Part of a small language model's weights: 11 layers, a variant of Adam for these matrices.
Each number is 200 + 20 x the weight over the matrix's rms, rounded and kept within 0 to 999. Layers, rows and columns count from 0.

# up: layer 6 MLP up, 320x128, rms 0.129, rows 216-222, columns 64-127
# down: layer 6 MLP down (transposed), 320x128, rms 0.124, rows 216-222, columns 64-127
# gate: layer 6 MLP gate, 320x128, rms 0.136, rows 217-223, columns 64-127
up216,166,164,241,171,190,202,181,184,211,195,199,174,198,169,226,180,208,188,180,186,198,171,215,175,165,213,197,180,192,216,191,164,191,170,241,200,211,202,199,216,152,196,191,215,224,207,191,229,179,216,199,202,209,190,192,209,216,201,214,213,202,221,214,191
down216,164,202,192,204,188,178,209,215,200,187,205,206,220,198,216,263,228,205,254,206,225,211,177,226,234,226,174,207,238,206,217,216,239,182,186,215,208,182,212,199,188,224,180,198,189,191,229,211,180,174,229,209,184,192,220,218,201,199,217,191,219,189,177,200
gate217,199,167,173,131,197,197,210,228,216,201,196,226,184,179,173,195,211,207,218,220,226,185,191,161,239,227,211,223,196,224,205,183,226,162,201,192,200,204,159,195,173,200,250,214,192,196,229,217,195,179,205,198,206,204,208,182,180,229,237,229,227,197,171,169
up217,200,236,191,226,177,205,219,211,178,182,180,207,182,215,244,197,230,192,200,208,187,220,181,160,221,191,227,216,223,197,197,236,223,228,194,192,193,203,198,209,206,225,215,189,230,170,188,169,225,175,233,219,217,177,221,171,170,204,190,167,171,219,192,197
down217,185,218,195,205,191,234,209,201,202,189,188,193,199,226,205,186,259,204,207,196,204,188,188,215,177,260,187,216,175,187,209,194,179,249,186,195,183,203,162,210,208,183,214,176,207,182,233,185,240,187,278,208,198,207,220,192,182,204,213,202,233,209,221,201
gate218,183,191,185,164,194,221,193,223,198,184,221,194,208,178,188,173,213,229,220,150,185,184,189,210,202,208,202,212,201,240,185,195,184,201,222,182,229,203,196,214,170,206,227,187,180,232,152,228,201,180,208,202,204,201,191,183,216,215,184,228,211,210,193,160
up218,217,184,199,200,217,232,227,186,225,161,225,219,187,198,212,194,152,229,178,202,210,207,203,213,192,178,235,189,197,207,200,163,195,224,200,164,228,187,190,226,173,202,189,189,204,201,204,206,191,179,187,195,199,222,150,174,188,200,190,206,200,185,202,203
down218,196,200,226,171,202,174,212,204,203,217,196,206,183,190,190,209,213,207,182,184,194,168,197,181,183,175,167,189,213,177,179,229,190,235,195,170,211,236,223,210,201,190,211,195,215,225,196,194,192,217,226,215,193,219,210,199,195,234,195,202,168,218,187,181
gate219,235,170,192,166,175,170,217,180,240,180,196,202,226,195,198,190,179,199,210,166,164,187,201,199,256,203,187,239,188,211,193,228,159,205,175,188,196,200,193,211,187,197,187,226,210,191,181,165,210,194,201,193,196,214,192,223,219,218,200,242,181,204,217,163
up219,228,226,229,186,217,228,201,171,204,205,190,213,204,233,185,174,204,183,236,200,160,188,196,195,201,187,203,213,177,222,190,213,180,200,180,235,170,201,215,195,196,195,162,206,192,177,194,239,199,196,200,199,214,227,197,226,213,212,199,203,194,216,205,195
down219,162,189,229,216,188,212,146,191,201,213,195,213,195,231,222,214,166,197,221,210,192,192,204,198,198,216,222,196,211,179,198,176,187,208,209,223,191,195,210,193,202,194,177,176,225,214,170,242,186,194,199,224,195,204,200,203,210,194,210,197,206,241,226,204
gate220,215,175,212,193,214,200,225,222,210,195,210,198,244,190,208,218,182,191,197,187,212,211,220,205,204,165,206,237,227,206,228,165,233,216,196,204,219,209,189,204,197,213,202,224,217,198,205,193,148,190,205,217,176,171,205,190,222,207,194,199,213,165,195,179
up220,197,171,188,178,199,217,197,166,223,211,210,239,194,210,198,208,232,199,194,205,227,172,207,239,214,202,169,202,212,219,195,188,201,190,216,162,201,201,195,188,185,196,197,231,171,190,205,192,204,199,181,189,218,216,242,244,208,221,178,221,175,185,156,229
down220,205,188,210,199,192,191,201,223,225,191,182,211,228,194,181,214,212,194,203,194,198,195,201,213,205,195,209,233,194,196,183,230,244,169,205,190,184,229,158,181,191,196,210,210,184,191,198,213,186,197,226,198,220,219,188,209,217,174,212,225,208,196,150,199
gate221,189,228,178,175,204,176,217,252,252,188,191,182,215,205,188,204,199,209,225,249,198,200,209,197,196,206,195,198,219,208,212,232,241,224,212,215,212,213,199,223,165,203,206,220,205,210,211,191,231,232,222,203,173,199,228,176,172,203,215,206,171,176,177,210
up221,211,216,163,202,186,183,175,209,176,180,199,150,202,203,197,210,214,209,219,204,198,207,209,217,212,196,187,204,207,176,177,206,193,236,175,187,200,198,201,226,205,213,168,195,194,191,214,199,213,205,211,166,197,196,152,195,165,214,181,185,169,187,195,203
down221,207,202,227,196,189,208,218,190,210,207,161,179,203,220,182,228,209,192,227,170,181,242,203,216,196,213,176,202,170,243,188,202,155,183,196,219,202,184,193,183,205,229,196,204,221,163,167,217,163,210,196,202,185,206,160,168,227,202,193,198,213,197,167,199
gate222,193,181,195,193,173,180,235,253,198,212,199,198,192,200,199,206,202,215,155,206,205,194,202,182,226,175,169,203,161,211,179,205,207,177,191,205,184,227,218,182,182,236,181,203,204,206,173,188,229,194,189,218,177,203,203,227,212,204,213,208,193,191,204,192
up222,200,186,197,231,178,175,230,199,201,219,229,189,193,196,215,202,179,217,199,199,200,241,197,217,195,189,213,159,223,216,206,246,194,211,183,213,199,187,175,195,192,166,196,210,220,186,210,195,213,225,193,217,184,240,233,214,214,231,235,202,222,199,215,172
down222,191,187,185,170,176,179,216,187,216,175,185,176,196,192,185,217,216,209,163,219,172,206,181,168,205,201,208,183,249,207,209,237,190,212,190,162,155,184,199,236,193,198,202,205,199,194,212,194,200,228,230,228,144,209,228,186,182,193,181,237,249,201,222,177
gate223,173,201,205,166,180,215,214,206,209,200,206,169,184,228,186,187,178,179,181,168,233,206,198,194,220,204,193,206,193,171,192,184,229,246,179,190,165,247,190,203,193,195,191,194,205,230,198,200,200,239,230,206,217,202,193,189,198,213,196,199,198,208,170,216